{"num_attention_heads": 12, "norm_eps": 1e-06, "qk_norm": false, "init_std_o": 0.0, "lr_mult_qkv": 0.7, "lr_mult_o": 3.0, "beta1": 0.93, "max_grad_norm": 2.0, "warmup_steps": 200, "decay_shape": "sqrt", "max_seq_len": 1024, "dataset": "wikipedia_en"}
Each number is 128 + 32 x the weight over its row's rms, rounded and kept within 0 to 255. Layers, rows and columns count from 0. Numbers have three digits each. The size before them is the row's rms in percent of the matrix's.

# layer 3 MLP up, 1536x384, rms 0.0413, rows 363-568, columns 288-319
104:161146089141112089044113173150139123118158139147152151136134198115129103158186153214150104100133
099:117101097121096131121138124087133072112189106101077126170107145110160118165150151105080131103130
104:115155102147108121140134122170130170148122180102092070123145148114128086140154116106142171090150
098:216162089076104130162035082087086064118138102159137092114137103127126160095184130162079129123076
101:107144131179160120097157179100092085106178139150086084156184101135141073098145154112143146164086
103:162112062151168109089084153142163123140113147141067087104085133093119103101124060085213112161091
100:125171189127106153129149176128106162160143183213139126128128116104143165127162132138108110071180
093:134197124123136108160099083104148155083138056124091126124091127142108176110097099117134128188183
103:115112172126177109162124121110112146129115104139131147142114086095144136151110093110119124137164
109:066135090164095101090087134142177163138150117137145125115155050164101146114139068085163144136088
097:121065099094124136134138140158149083161101159125147171104114135113145111157115150155165093147116
095:082147167153104106045095095108063153129187126160151074108100133112159157102123135086130125187150
102:115116074174104103109081152173120102174086110136157080108100127140115092209111102143096173087123
101:240149104076186102162118154086107116115105132102169120141140164114164155131104117116139120153145
105:092155115143130128062154135171105097082167123148127076199149182146109147132103158093111077130120
105:123115097075090166151129189121160130171154193111113110106176132113138132131138139089137148111136
108:089129110089122069204109103121091138128134128116094154121178110119130100173172094101166066149157
089:087169111158205161158153131113151103181119085139114082103202155145099170125138088124191089156119
094:111181084136151142078128129130127082132135123146129107195131181180127183132074000105125108170091
115:126171102077125094122148129139153144074116156143152098153130104088031155155077108170085135144070
096:073194139156107136133100105136154060154116156168149114130122069117168121190122140118139162095138
094:077130061097117064153116063141176085163146159077121143109127113105106112104096082145135123172194
097:099165171130102130121142141220140104156118143159152165126130116152105134122141167123154123109133
084:093098149135129179144183158181141168124061128194144089106122137098195155113145066121149124116153
102:122151110175134086145077136156123122087092118111074098103164139188130042191143118117164135137209
120:106132162146132106135101127129151024129102116186140123178153160106116148148138146186106131111125
086:122150147106097189112137155155148140105149142153125128142143159096101133138098136137121158107098
099:112133150172109072123107137171123132093106139114167117119120088129102153091188135085108105142174
094:129078140126100142166105137139140042115094168125132121079156144125118144135146143092119169111186
107:160108117112137117136134102143150067142174144111084091109128148115126113144161146084106144080170
115:121162255161134163142156147124160097129152119152085097064120160133125113161176134110060099159116
105:055110157172113100145128116149070147124157103101143081135157140157142110110089113080173118169179
099:136144098150091151126158142138144117102167145103138132119127143204129133110032133080066132186054
096:131091148103119149121141148122164144093166165106106117125108083075122087122146119125192179183129
096:085156110131125071150116112159116133164172155157080147106096134221186131110115133083154112134078
100:090159120124081102120126130132168106126128116169137139111164129188079122097146078089124121121041
093:093086114133127180113106129191167131182185111100140137201119091098167104111169091097163100121116
102:143170129134115064108123146156082105233141146136134141109133158173093113187122163060106145165159
088:147135128112062163105143128141137106103108138234176102091134095147156093083170161124137195087139
103:134049125171096145160115162151121134095154104125151097095141100095131119109134133100104159164079
099:112149142136171163176122143114127150150133157164099098135150131099190143121130158124129171172101
109:139126112140161148147136196103139150147162152091108111166083138189190138167107109138138077153100
095:111158116123150136143095145091190121140120152143178147109148138057133162122169107167166114117097
092:071142126117071111147155203138120126072144128135168137130147180110121129160137162181122184107147
103:150077130128141117100139180144107129133123182113122128150089147125132146090101123164142105156152
098:084126101096158053182131114129120091176132132156127103098143181165102146144094105117099094153139
091:158089161139142096118121079129191162079120117109105194140153192129144117166162103173158136152068
097:140148104170064146132039108119085122089084124082150136107082102116173078123118146164122100132086
100:049148105138142115092130147106151134126112165103173209181133186120108169081085075056174143169109
087:071108145128126135136157172119141173151115178125083146108099134147109129109126138151146159100145
108:122138062130141121075152118154129097199096202144088166122112102148090109150135131137151151128102
097:149142131177141158103099115099099076170152137063160144138035119166116071146082134170143098155059
115:113188094099104104126144155174137226151118030125107086037158152090128136103078209113117141128135
098:066121177042117079159180125064123104182159122129088145089112168084137115193107095160104127101124
099:121127061189139127130086123146143082144107136155106139110115168118079112090133122149097141088117
097:116138095080166102145145131131110112111171130137171128135151162171117077148126185127133087159162
103:124066155108157064136110146087077184101160138095078133169145063099150171101148067140101136136095
095:166129090121129132111055156135169131076089118158168133089145139143171094145172162138164168162144
106:154133152139149092121129161129139081088159194077107137129120200195113120131139139132143109116158
096:173096069132113154074155185098140120062111110095097133151108125162153110139142170130112073133104
100:093111089129154177111103166067149115098163122121072162101175169155148101171119129098097170140092
090:152168129117146083187080071102130095162079163105096176151130151156143160139167127148155169162084
113:127143116086164065114143133150171100094118129158088126187216156158126069117109114123092127117099
094:054132100139100121093128102157134129072154130127141115126125051102126104151122104122128200122141
111:155193100074147060126159088127129111146153153143103096084152096141114105163128179128160103101106
100:066125157141112133075094155127127135062161160134115163110123165147108065118027170117170139183073
094:133148111100118205154121080132127149102132130120101108180156108073090173136187110083192117100151
108:092162154102150101140156150078160130141164115065103149119152117120086101180186168161165141112174
095:122081126100135103097168071092157066142125114183160139090130194161162156118159093114163097086125
101:105181099112186133091149125085152141134121174169164160140100138176125161149110058149147111108183
102:148087217168154098093120192129084129131138131171154145101115119100100166139053150190098185104119
090:060122204101096153118186159161102108102158158179122159110164168120155140115121124147075137188150
103:152164112204154112137107179111184162117139142123169137096085101137071114131117103116088138076123
098:132157088120142138151136106108129139175108094119128120137147099156192171083118148103157100150137
091:146101095140136080029087135146153109156126121116081109116096112158063122136103133125110160109104
103:116132252083203125146077121131153155072196147124132146129037111131197120131097167142097139080130
097:118118105111124129057156133109138127116157095065091109112097125114178159141114197126085105133180
095:073121048111137112145160137160146145153117152119191185157129097101152096165045178102135115120119
101:073133097117120146082091151149082112144107140103065159165098089188176136106125147192122125063177
101:117150117080086146094192129083104113152067129123086128136183131126093108158162134146161106085064
101:167156127124126170089153118151091107118197136120140132167135160145104158164157119130158149130142
089:113142161101115202126151110121163150191134105114123178137063141101059142112109123140129090107169
093:154161161146095105099126171112154098110091113074166101132171158120086061093115136153125184107132
100:091168136120126141155126171070109178149152146148107111102122176152091111123123074113116104122116
101:080043108095147142101145171159075123154151117134166129159163132101184057150182088166141128089123
091:097192129161125176139169148122105100173151074128191134150170155113175143115122138147099110151140
098:099118159084141122162124177066167106158156124161103132119142135104134094144132168137142118107084
100:058151120153160082122084133118113127120166098141149109127127178148137173104096131107107057162136
105:092132170137130196140105168123199167120123108116133131064113100126089149174102120142085144117122
095:133128120144090145212136149139132176126118130167093084192151097116120164078143131148090154171164
090:172102107052129132146117139095162151165091126157105158143154135137140196101166175127107141182163
086:165071160084117118086162137097153058121127097159142129165115159123121157100134136125138186093132
100:088108114125131094091121046123132116132180132123123119153085137103089109143184134086064134114147
094:051133147149162125143139093141124046184135148170146137129119089103135156180158120089131134159142
106:142168107158089129112121133113176128151135123205106160024144113152073141075122124163137144169104
109:205131175097238104132114176130201107131135133169171163138117139151136164103126137155114141108178
091:158124107105184106098157124127157124132145178108129187126127132132074189109189104154123128140118
105:178099120172093132145108124136074088065097205130172152096152136182139145151155137103165144097173
093:116114173163136109145111142141117095109098130178184145136156141104145114197132159097160119153134
103:052142078109119136189107173126119165167126120182105159129097128115121123123120147174118168154123
102:080149122108183075118188162179119126158141144108132107158131177078081117094126073080162113109114
107:148178166188113116175159134171107122162101114175172144180174128149081139223132050121092093126176
101:151130102113116175200176122114132095123136142153112083117105137111122100193111103113137179114159
105:120090093124121167162123155120135180115173106066178117153115193158065114141138118168094153150083
100:113173116167121096120123131064153116107127131111112084083146099156140096128144090096132113110082
102:120135126169182095122129178162121097149130154121211107101134088112116122163149121192142058165101
112:032159145107103075132129131148114109087131079117138143134167085199125187134171123105097155122178
106:119080143120105147159082101127073134146090131139062116154155165124167046181102118114188108107133
096:184131068112151118138147096136154137121065160132128158103136158125132088132100161155110070130097
110:134131134117127079122181133158108145165120113148126140082094181102114106084085099114153160107167
110:090054118116150077127157161076185114150089127099188140097176149094127132142125181178178166128116
098:149169155166181086134140151173103139059134136210098127199079118113093149085112157084109146119160
103:115085164124109088137107156163135133130123118188068132122136108063166115131143130122111135116095
107:123157156124121117168114083073135120183094125157153211112106133137114092109127154118079135171189
092:100073123124129074093151080183120082075131152165121134124106080105163098136134076121084138113112
095:178158145151087087148166153135096109137100101130093152127168063099148198161130089142193129148137
096:153150154131168141129159170000095090095086089088122135093077068171157117106106144084140154156112
115:110158177124127103108122135112157132111086161081107143128142142178138161077108160143128156126188
091:162140143141074061112142090100108114174105121120153150113128092127103102163117125124105096179141
098:146200192148138086148124117061143101100119100173119104110160186113113107124094186142128146109096
103:137111167138158127111108144117135134105120130105109130139122118138086118069167092098111173106099
099:179139154163105116037126148173143111101169127160140183101159136206185187164117132079123112158102
092:140099105102127183108184111074113168147088159113108165094101117106094144101129181123140184095066
085:143139130120152070147159094152177074141167089099139122130149167185132122097186105117152080100148
091:182119186125131082141180168037100133159207129092105112144034127132149173127095122150154136141122
109:151151079119157180168157124125135067159136116133119109152096147115139126136132165070112077149153
102:147151074115220057057187171153181096149189106112102096114140145159161141085179129151104142137121
101:118150191095150097127192129191133138170167159139153119116131173139132184097126115080077188131145
115:081110225116139155106082177118124174124147089188117142149094106192138100062117109175165196142076
094:094112084128143198201048144103091137158174114131171188167153130093143146128060194126085085110126
096:158122165150127125129142149158161100172079115177111010161138099073132085120086128168138115170146
095:119163142155100171122138120149115176124113120143094069118086105119216102201076080131188153140093
110:143132118118137129137100128107084191124120150105064148150118122141124087181184150140138126116115
099:141135140155126127133162114124124107160163128126107148076158104168189161068208150064144118142181
105:109096194131127129131131146136089166118148140115133164143143140083083108043092147130130136147130
102:049158105096168139072150167100039133107132108114142127130125127099136140176118118091174146075134
101:167125156125129111167117134120185155156148151161146141146091116109170083137133092143177194164120
106:152153190163093178179112137194140024189090134103146094087177093111171102150130156140132175102131
109:132142080164167081159152135067094117080185177155113094135127159168151143138109069120118140065123
103:191090150019095168117080163123150107111135136112123138113182143198173116162125136173079089149112
107:116076123112091145107144160015075085092120147160155129113170142087164130123081040135138139149134
093:145171155144074177116088077142156151087151125123115166122079148157124108158153169102126127076062
100:103176160152095129175193134141139128136159183058128087108105111096092138125131103132096105116106
098:101157144105185146146098064160100103163075106146134171141110206138138151164120127083105121192142
105:107072201126104159128165133120129139131133129151075090111151142121081150099173108110115130130080
103:161102080104122130172105124149113095201134198155157077118116191100095086107189139125131134132168
104:146124125128100143084120103087076110117115198142130100129172172141126181183183108132165099194135
119:129140122118145131054118133118110107120188136141102139107164205152163075146128104204143115127078
093:092087089113111147133136126102155188183137122169141118067145077112106103132182219117199160134133
098:058096124146115177142166177149096118122133121099074118091149140082061116181093091070094048151162
100:079132131157160124110113203135182142114159152138144131100138165127117108104107084130138091119144
099:071158192134090182105116148107104137165085148126078145121090132164085154188089115136091131130164
094:092110137157124103084149120069161124121103081143158084204065169140127135108106130161084121134131
103:128102130098069164121145136124100096136114105128109098149155160065094091199162132113090107128071
106:073138156133157144160147118120112133130154112109165184218169131163094108084073156100151117132125
092:033135129120129132102134080167111076133123091167131093081095132147107102183129125133103163178111
092:133098111124120153078084097110158131112155136207109153107165068126120154111105129155120129158128
097:193125171116169167164084117123120168137115135105169118107115126138082046102144084134090148091105
091:158092154132109127192136131167140170079129109139162101146101184130130165197139114178125101142128
100:139131091138144101096160102174057101105152091130112133126076150106122120088145106138104089083167
099:190158114115130123215105138127099118083105095137134172168130149131093110130091138139142065148130
098:089091130164158064113170157141124119145083097132154134122187200134213133154129152166180152162134
097:150153152155171141106171126107105168090120137127170127122127117176145204131146155083138156109128
097:094084150153140112175099149112139177159157138175092166155138116081135163056115136106167118166143
099:118141147147109186142051213097194157118111119080144079126090160132109138122158161201126101107161
110:192127109181105214126110197077073129130167130113089137134168138221154161097133105090123118168170
111:141127115177136148128136128121188099102102133078108150144117160140137130141111140069175146119150
099:168091114131113113128087099110141105095145146154139121164143120115149140131118098104099121172136
095:173115147150109118145082180132141149145119101104155164115145099092150136193151146156100099117115
092:117129091124161101153150119098120100111134117195101158168164085066155151147137121141107157166190
085:150188186103164145088186085152154137144109086173064104069113133140085198107128139187149155114107
109:080159154147154102111152213072146145146111157154093133150112160091130060121107117135069107155153
091:095102153110123142135177170103117149134155088162124186144140138086151099117133131151215115128122
096:070180125096111153138160159118074066097136110143136120102177178105160131135122097149164113129186
092:175136132106105207159177134107148114084103125101140101104112082090154188171120113109133181166135
103:164139084166159137183094151142127192113137122185205173119144147194151118157208181148138117139135
103:128121157135076112148095142124055110109111103149117164149099124132155066083180106104089107066175
095:147109119114137164159092145142138175061190095095094139190226126102184119198122115150108102158107
099:140124093125130104163127131115089143149187146096116165104171165132155101108130101093138167138124
098:115142095139140148096125112135128123138168150108075189154136140110082167152120108053160114107161
106:073123058130126114149103122154109124158125121111161136134125104186088144176165135156150106147153
102:127088151092157158102123136080125115089180108109103164151111068177190047120147202132178080135089
101:137136134082143094162139191138170124081125174067145148115118088107146139153162111132138149131160
102:122139182150173144139118105120047128078093150132111082146152080103137116188163165171093130141161
095:099138085098131123177123053136123111114171168178118100089115135147044121141125127147121084105123
092:153147132140127112169137133130114137211111135132102130120194162142111082180114116121105085103099
102:124126121143126113137143147136159131118124156096135186255159156199120152129176124179119087086095
104:172137186128139191115116115135122103201119170124115090089168183087090178156110152098125116094150
103:069125129186111129146184168165183125153146180141111190053101116121137094113110114195123119110135
097:177135122135080119167131175122115150087220155152142197152070129127131111137112101132113094134098
106:103110081107095108093053147140149103113198124084128122171183140151115125091116146130129144089136
097:123077174145148086116138203028133121120147162156073109128075156150101104126156117119104068159085
098:111122082097133057108084126060140135156176142108094152125195072132122113217117116063180110159114
091:153137144097102070099232136088182146153130159104049139119081113161178142123149091133133110143145
109:106154091113142108174108146147119048133098140112117161189194194149122086095140102111086181108068
088:115139163173162040108168104161073168119097142169080122096127098089115141128134140120104100163037
100:093199108123115042134076147122138136114132110147079066131101139173099136093131136139137123142097
100:162154117069172089160138168115126150148158118159209143117134163110110133111133135084120171117115
104:095146153177139114078147091145167114123202107115126205087113156111145113148088147178144056098129
111:136127082081126107125082074135142153122043126159137095119101132133163091132128143137090108104190
107:100131148149144176119092152147059108141108171124137114123167179104141105103104097072163145146139
107:096155090098151151185087148139168158113170093143093091124141101100114165127123098113132198137155
095:118153097117049105113090117098144157062094107107165127135167118062080111134141172121123118090081
098:106128107081115156126147104077147090134154134218107108057140155081112129112106150146160069150140
095:169101102090114093115112125204123165104133124123114133172133106150084196120141100169091084139170
092:110110088182161161139125171144129168133129096091111142119124154116147144129110157132085163094132
# layer 3 MLP down (transposed), 1536x384, rms 0.025, rows 363-567, columns 288-319
105:093092063144114081123145112141109111123163089134139168180112159153104129060163123159148197146094
086:162196181098152160177139133122133116130062124148125105095125116117185194186130064146116095126150
097:109139128124109174159110093131111129095127163210088098148147108148094143123144077116108174177130
083:166110084125106101137170124081136128118137165088164069161114157146096142149080193122048162107188
101:138124102091104130153167113142124153139107145141061127076159111161145147123162121117106140141166
112:173142130166135172143140124112154091133123100122196184116149106150119108132098143047145114124107
094:088119114103125179207184148076185132179095167111075134134152122142144131160166123098140120134102
088:112151235179163153151123141132134144108145129111184118139088169049118122122089114154132084107094
111:198157200103101080142123151147136124172151154098111076126127088128150123174110172157130080131141
102:143126175143167100164142117097181132166113102135125161110161114133114164124098015128087169142103
083:172145142109092114121138121074142129119139156125094100093069193129103149112100125152120150138122
079:158146113155109086081155151141191149193127181122150138098134117113156059102127144134096131158146
109:108131118138119089143119124073127131124165172122163131150110160068132118136128127138113214117143
097:099163174102106143179090124132110118142142142146136102117132079121148117209166110116202103170181
124:124140092109133130106074120114088110093048179136138152137152183150133083124080165104075117128137
109:104131128091183106111177106112117162111124115129176130091101115109153134154140158128157128127075
110:114105149105105135100142031164165150154070111179124157136090125087096089077128187184129168164127
093:125115137093165115113185132124120124123140136136156078122055168173090109072110177166168162122163
084:119143159124131094130108137121136204121130134183108139136099143159112139084174152110138174143116
127:188146129100129098067124128137114136135112092148108155174116098126088077112125085146097056104137
089:119136137092108103120143099105175149082108162068117132121091171126095134148115110089145091160131
081:121137139162182098204160169107144181141123173093138097083096111080103159186090151126206144159092
098:168152112141128146150098111072118056115122136059086147140109158171109225105110079061150213127124
074:143099119147126166131103093091103065140117092095171147120181133112147089141125112151141126108070
102:124067140142141164075114195120130167135153145137149118110139101108123157069134155139110126165116
116:108113125148152080178134131139106156138133146171139075198117125155136077130173158116118114108108
074:122178137165115096070081077162150121190081140119138157117058120162178130133155132129104111117174
105:090097185114122084090086144088095164131151149084117157126112122139147105135134186098170096150081
091:130129125122104150205118095091102159149077101136093125119124060180166122089172114125152144101083
115:094187198134134204128113127154111129089067141115135187146175134122134176090107149142161128101096
112:116089132105138086120164102078137092131118125197144121112117114113125139124095110138127135089110
105:142170074139118156165137082144094141083104178146172151117112179114129146120141103156113148093083
107:152097114072137167132112068146101146130150088072164108061131098115195132169104110100134137151112
097:121157148115145111167176168099107058113130146078094116102124063106164083132108147124128120133089
093:115107145121105105138162114164118126138123084166182184145141075113146122086107179072179143102133
097:136095092095126064129170168148148144127119144160136201099093160109113109106099108150160164133144
095:134143089051175093136161143179135107066161132198147122139200098195103132084152156120131137085170
105:131151139124113182091124192122105140163105086105162099061166061087132120069129166112153148185143
091:105118192103142201105141130122093154133077193124135150106193128153116136088097072154127178036130
106:114081116070150155063082106112072145121153109160058135106091083076126103142127174098108131104134
097:086140127137129090161125070155107071107143156157098128116107138131103133150169107124108099099034
117:166149180089159174098179156205193116179136080129123064116154158127177093155126114122079129183139
082:140061169097093048125131114137110158150149127112125132096134095126109149181136160167149105118115
079:146102134083116129123135093088119161124082172105108122109117093111151161120089154122074093144153
092:137133101105110121212103131169138100129113134131204080105129110130097080091170125057129181073093
079:165134143111131177136160144042116151155085048142109160176175133162151102140139175124123084112132
078:116129078064123078126137126116149148138192127116217095161079133150139153082157131042114072182122
106:153081121103122137129147122156136120141147166103172065142084061091110089105096143126139124176179
098:114163171153128156119170162068159124186125151124155107162174067108101098124147135129093204132140
063:142134137172098136146101124096155088132096104189158117165191151124130082145139170128162136146080
085:085124119130153107145134151133123138115097173076106135141146122154127124100087156137118134130148
098:133156123155109130127134063166158121102133115187112127089076117125122105086226133051090152124181
119:155144130126093104130192112126122169109114095201149133132140122103114117082189085160162135139130
107:121089068116150145100129107144154137142164157069140093177164140171156077178155116172179153126122
096:155107139153139115087140166111067091082133161140133146114124136084098128139163137055134061078046
100:168173137171162096095159107131137096127070160089167130115098127165153093114168109143127053116120
106:117147138190173165124121086162072083102129140149108106159123102112133121104075156226148151107117
103:132144129160136108078107142098165129085182204105143144142082124092097154121089079163141169140163
113:158159111125167122148152089118088119136103109115149060196119081159173113167132118100103096094133
096:111050103153095151131138144078166167109098146087138165148148197088096133144118126092168106127145
097:163159148079126109145144121113111097133151121123112192145177143117141093106102086154148161157135
082:102104140139170131105157200185159112128149115189153065156119140169143090149152162106170197184093
100:130165189142136209132127155175063175147107078094132145067136100140113138158168113129095078129155
077:159136146147132135146181115077156115169167165109124093149086153132062128113158097095092052103147
117:143149209152116159121144109109082131161093081154120104156119117128129091103149089116118178113167
104:106127124120165136109105106082128136125147060082146107131147155090122110136135117210164108168077
088:215114185070066147109132162100090139103144156126133060072127081156122119144132185166125112065159
116:117183146128144108135148142077118089157107106142090180122097162157133086118103108083118118144154
074:106157128175131132144095137157081107162115141159153111134140149083111146054108144114105130146091
108:121138111171157112117164124124155156149143136173194085108125099124130132124129120201106171170125
111:129166126143097179030175154120152168122103103163128109130132110146152097071107108072138154140109
084:155151159133133194159140117098100138127116147088099122145141068100142089135157086157116124106124
100:103124143120150105142117114128130113144147119151152131099117190133234124098129167124097167161153
094:141106135179076096141050125073176133150210127154100163116137095186125114058139087087139163113171
088:150144112092133080124090171097037117160171092092099118162110130109087091180171162107127098100154
110:102157116168148124057165073146132112141111160058160170170137174061114077124139123111149106141200
110:140129148137148072143085155084129153109166131122156141097111099153061125090161162143135129173111
095:068165157102134111138165081126130171123121093130059138053140126126198120145171139115153143125131
102:108132130114126140133141131129114145155097097106148084152110114149108175123157134146108128144141
096:160107111110112131178222143125136124097155124134158140167106117133130101099145098121060085148160
100:128115118113203128174154140119148064119135128064145090088163129133148147240091158093098145146107
084:116118120127176137161115102093127116086117060153104173094163087157123136088098161112118106129130
104:113135155091196116154054132132150151098141119112116177163123166116162174138136156138164104103086
091:196142124090178131148143070129101089126076112152178124124170100120146136151132108141196124154116
098:153097136099075120211134098126178096072102169149150142113129103156103151129161161098154118168092
087:170060058141138047156089139143114119085111145125139139062194087146123105119119151068161121074080
111:080116182149097104155141122125168155142097147128127130126139141131104082113119130146057126108095
094:146135113109143116112120125122091166180187095123085137169129085130185113099143110089161127144123
103:155134165109143138136122099124232053223166129127037128126119152120076157134085137049126181154117
098:194210113118114147117157126096119095170172110075147118072128210128085089183127139191126068118149
070:131074101113109139120147090174132119118116166011109157120122136113198182111189165091105172115128
060:065120061153149107113125105137126138107087192188134209138137143107119125139056141128134107192159
092:121101138142077128098128169082140162149147128108116116111144113138093075099072128164128161165130
089:161152128140117093112128184129145078141171200071124045137148144152117047118007147167158064098120
112:136093138142109171137092103134128161087086115143118080085150114147081078173157095193112071131083
122:100105139108139150123222101154206140107125092150077102120176136103137176117064191137158125096130
088:161106115165087143108176143050134123142128112103192059137101144151094066111157128159036151137109
101:148129149146115126161105094145145162136103190155174168107088130083126144121100153161137115118092
093:137124091117094127148088134110119136124124101111111063107147108142121098087135124165163101147125
110:175145133123187067140123128142134054159177086143124131134195084161096098115100160126117129154105
101:045117155120029106121115170110136200163123111133130168185115167077115146121112157192162183170120
105:188136152079111117194078121095110149089138179117121135150152114150123135113121106165160176061150
100:077096139193141053124134133105222119105109111124123151055117147159050090148082154149141135079130
110:107101115107099152123167181151133147178098091107163107137157121108127124112090117127094143104139
105:119139137094130181134127143109130110165151190088096118158121111090087156214133186101110142163146
103:135206159155127067172174171092147129102159091173163109183082140102128145132146148123145188096139
112:117183124153113120136143097111122095184136184140107149110145118101122138120092107071109100146131
113:135079110145129115137103118139085173132164137183058157151147191125139166082116186112100185210112
094:185109188161132139065152048109151137105131144085111098151171129121111099096171097080148141124089
096:078128112160098086113105141130127165077122101138122132073152104110114104096123113169167141127215
116:145089153124130125151107050133112101116133124172164135136139138127078114088153116138165153165108
100:090147143101076110155172148122200161171074185160143107096137150131096175078124148138141166140154
103:160090195155156197091144091148083096141166134131129105103154149155180180152158087145109170118094
113:140096158143157102115195112141078097147119168135156159070153134152176184084138114130156158147094
083:131090166109138114203101178099134155110134072101161100126158144171133148150131185145172127194106
101:192115177099181165141114092153130145176151190096168128086115161142102109162107073122103147119158
085:157115091119140138080118080115063095080085126180120095146128160149103132106097109036132112170098
095:132130118105084123092143085077137080133088136091086140110105145139145090155158111146170131138111
081:106180185113127104144114147127090118147159125086106147104055123087191112140135150106118135134142
102:126143143143122080124134179105115148087107188087159142131105131117182189130170121137118151165097
100:109178139129097111135105188076110142098121123089079145114126172117147151200163080128122138132166
086:102108132109089123171099133095149099103182213148095075157101082173183148099128121155097122163143
096:168108121092182137141092128136097131116100124189106144129110138088066127076147126178160121062106
069:105125168108130132132151119127082182115133094173130123112111125073107162155136183124094132129168
087:158160155159130166129065112133122138139137071083152147136072147138115094149118141100143143051155
114:145147099171108143116128138107092134094120148073143120176106125197142156143163193114087153131117
103:068144146079115185096168113137139067140112091106132157147099087112140182143149094173161141164103
099:120068115116167107078134110123181123084155150064110121097099131119129160112134160120119173127104
133:098149117197144152162090094122107184144104136110102096093124122225166075066113182179129156203075
103:168147131172119095079144139133115112107095114108094151108103072045117136118115108164094098153152
090:145122125141115094120093131122112156059128093120108093099137150131089138133138104161126173103176
106:165112126180143093107100088094198066017123151119120151121151125157137174125100096155101152121131
121:095093149079079193114144135116117184107129133127139100115124114157118085127144174104190117132126
095:201137165097167117173136142109117166128181108112101145157089142120082127145147214129104143075118
111:109103104075131198148090126171101171128142130150067096150164167110105165076129028131120187088189
095:132093113168160155144131157105124141114139179148142225169112111104141118143144094155133155137081
099:102161172153149121158134159146107137143110081196171159154174108145175131138125143091133077146149
117:167168080155063221181133162144130143079142131077095125093128136083114145082149158098125122080085
122:147136128159129122039130115151185086133101163174130132109051121106119111103138120133160111091117
096:137081144117141155152157154130186117122106175154121117086182088141112122146093160111130103108119
120:120094110166128105162201119082085092116100141083154159140151097158115177141077136149116138221140
084:122082103126149092209130103147118123137133079081178124107123232114158167128175145139146142102120
101:116086139162137188103118102135150139180120086114165143146136140134148169157174108097091171142083
091:175083077143109144105139131134066113140150156188193141118153115114073148133123121189176152171155
123:134117123090122129124160114126149091157163116176141076114177125098199178123130185117200186113019
113:140115178138146140072101147135177169092086044103108103132141103158188155076109129112137149168076
107:121173142110095146103114136135076088207155189100134125136199132133177164103120092114095135126150
136:109212130126144101075108148127161156133137154149058105148144110133179074123129126137110072130125
098:105166145135175147088134093122112084122117105125120122143066110185134125110161157130150120091075
094:147109173131093166073058121121160067122123209130118110143093108170158200122145175199098108150117
100:151118069138092103063156130117145135098118085136130113103133120078089161161112115133134188114101
096:114204108176190104149101139121141182147122189133157105084133117128097154117127145089156142065082
075:147119164115118137098170114138106156107101093194167149160198216165090113132164142131161095106107
108:165125165178203144182103097140098170126115147119134128158143104091145106170117148158151091147133
106:134144120101110140135147115187169073156108148043206081144119046041100134084183076128138124061124
085:165143111123147097113128171135133089129186117071155100099106150128141114159076098163120109132110
086:065172167055114142122094115155104127133094097046181140176135059096074164168148112072148136150166
084:116146159169233115117129073151144185054095091106153102052123104152158164170188167148070125127118
094:060085170135097146150107126098113131124140158153108145129119090141149153070112161124139160219083
102:171148116123154121117146139141134140167137128086136143156105128135148062139131099105211151147064
107:109103187118099160128100092164189101133113139077154128120130136152092115219182118070160200038121
084:146127178168167115099139130111115108174126127142134134143125152214096136151134104147167159115144
098:160119065099142115107065117179144164109120212106147127160165121128172121124130157122146133097105
086:192143128145105089119148126074167112141152171107168107134101145106150107049151140127113158089120
100:146118105119130117138130108116089175121124178189156124101120119103176124146184119122117138103121
118:163139116102124147098112073144133153071129136137127130132112108162122169118097173196158141170144
114:101145152117104112170088121171151128155118119136114185112196114180103081111119113151183150119143
099:156137174139174148158140128077127154148102102145136130162122155128109106112173069166121147140120
105:107057117158110073174180121097052074157172120141124153105159170119174128102122195145135103130121
090:138127099128128137186122077142099137118169124166164126159093141183066124113117165101178162066158
067:109118110097112157150098133194093112065185123097099106152087161081144125172094115128107115097137
115:155116097078147114104171118159084086108092159111062087133127114095115101066163111116142213079132
089:204120151128118151116142144121115124112087146145163147102133135071178176138185076132157162151142
081:164109118112130170130135150118210143048160155163138150167104111121123119111110103133155134130077
084:088133172117162109160110072137126108180098126133124128116154115071126131091114068124110129135138
105:193058132159128152079169136193129121135113138134132129107116135156151139141103206093140114139108
109:116115158166108129115116142163164124081136162139117141099126146150160134110100116094198175135159
096:088166190147129142173095083124105125116112168141138149147154117184161100096102101058141091136138
105:111130126127154137130108104151081102100078060143141185184175117169094153116147152150102119126074
092:143130163114088134145133130158171133160128120097136110031136101126179092101144115157108123108107
109:120128081155147121114133142173137166182140153132094160157157181137139168185145129143127148168131
109:106145162126067169174125105203087167134109130139099153142129123138175079140177125117139131126156
104:090118127105118096055091129096140120151108096139165136155108131122166113093077122105104102140103
107:129145143061093143139142171097178117127151097166127102158138125132159182139182151117143115119115
088:145159038113128159177077126133119084187127100101138119120059146106139086150199134058102143096166
096:208151074132137086113119166124082095140097145114195126110187185059154138077107154131133141130144
106:154103079147100098145196115111101103099135064141120129131170154071114125117144151132141137176137
099:150143132118134153139117100103132177105144124174110143136081170128143081098136120040147114121137
102:137184100126147089111131137138086145067114097070126164129083126075099117131105103162150142137114
090:154074129161088101132146082111052119177070103102125131114173162077170124096097075133143142169152
113:074089089097070103130151102174150156178123101129107198084161127109155139071113143128110164127174
092:085119116201077112033126114101131087132087137116139078139170142174162123120140129202084104127137
092:137083178124087133114105135169148100119151084117084123108156133105179164109123111170111069142081
082:110100144139092196174084088134149167068139112125195130101146130137154088194153156141169112102132
125:191144199145166139125107148166082070131116133182102178181136087121147098171154080156105139091125
076:179124137139120234173099120126148165154141114094136198136158194143078145095145085129136223074134
092:102125174118119149134114152135123144172180116163155137165084072140139086131152146144088151178116
091:115121116107103137145079072137079118083087095085151138186132067175178095126138113130060096115165
114:166125053140105120154138092149167033150174131087127125087108130125143124084120115128146187108163
099:116183045131137027132121121151106155095087083113172117160123086087166171123119138132097123090125
122:107120151157144132139127114134148167199124167125139121131121085113145102139157166169090062137081
115:093117126143160114149144214153121111086117117069148102131142164105187153163160122135114093151094
092:064095147143131140119125062120154138162136129121099127133163122080145134118136121158115118172100
097:147111141151131127181168136119137115097151087123163144137166153136115112089123162065144089110117
096:092086200101132106141124079125106146181129131160104084113117110106115120102149132133091150082092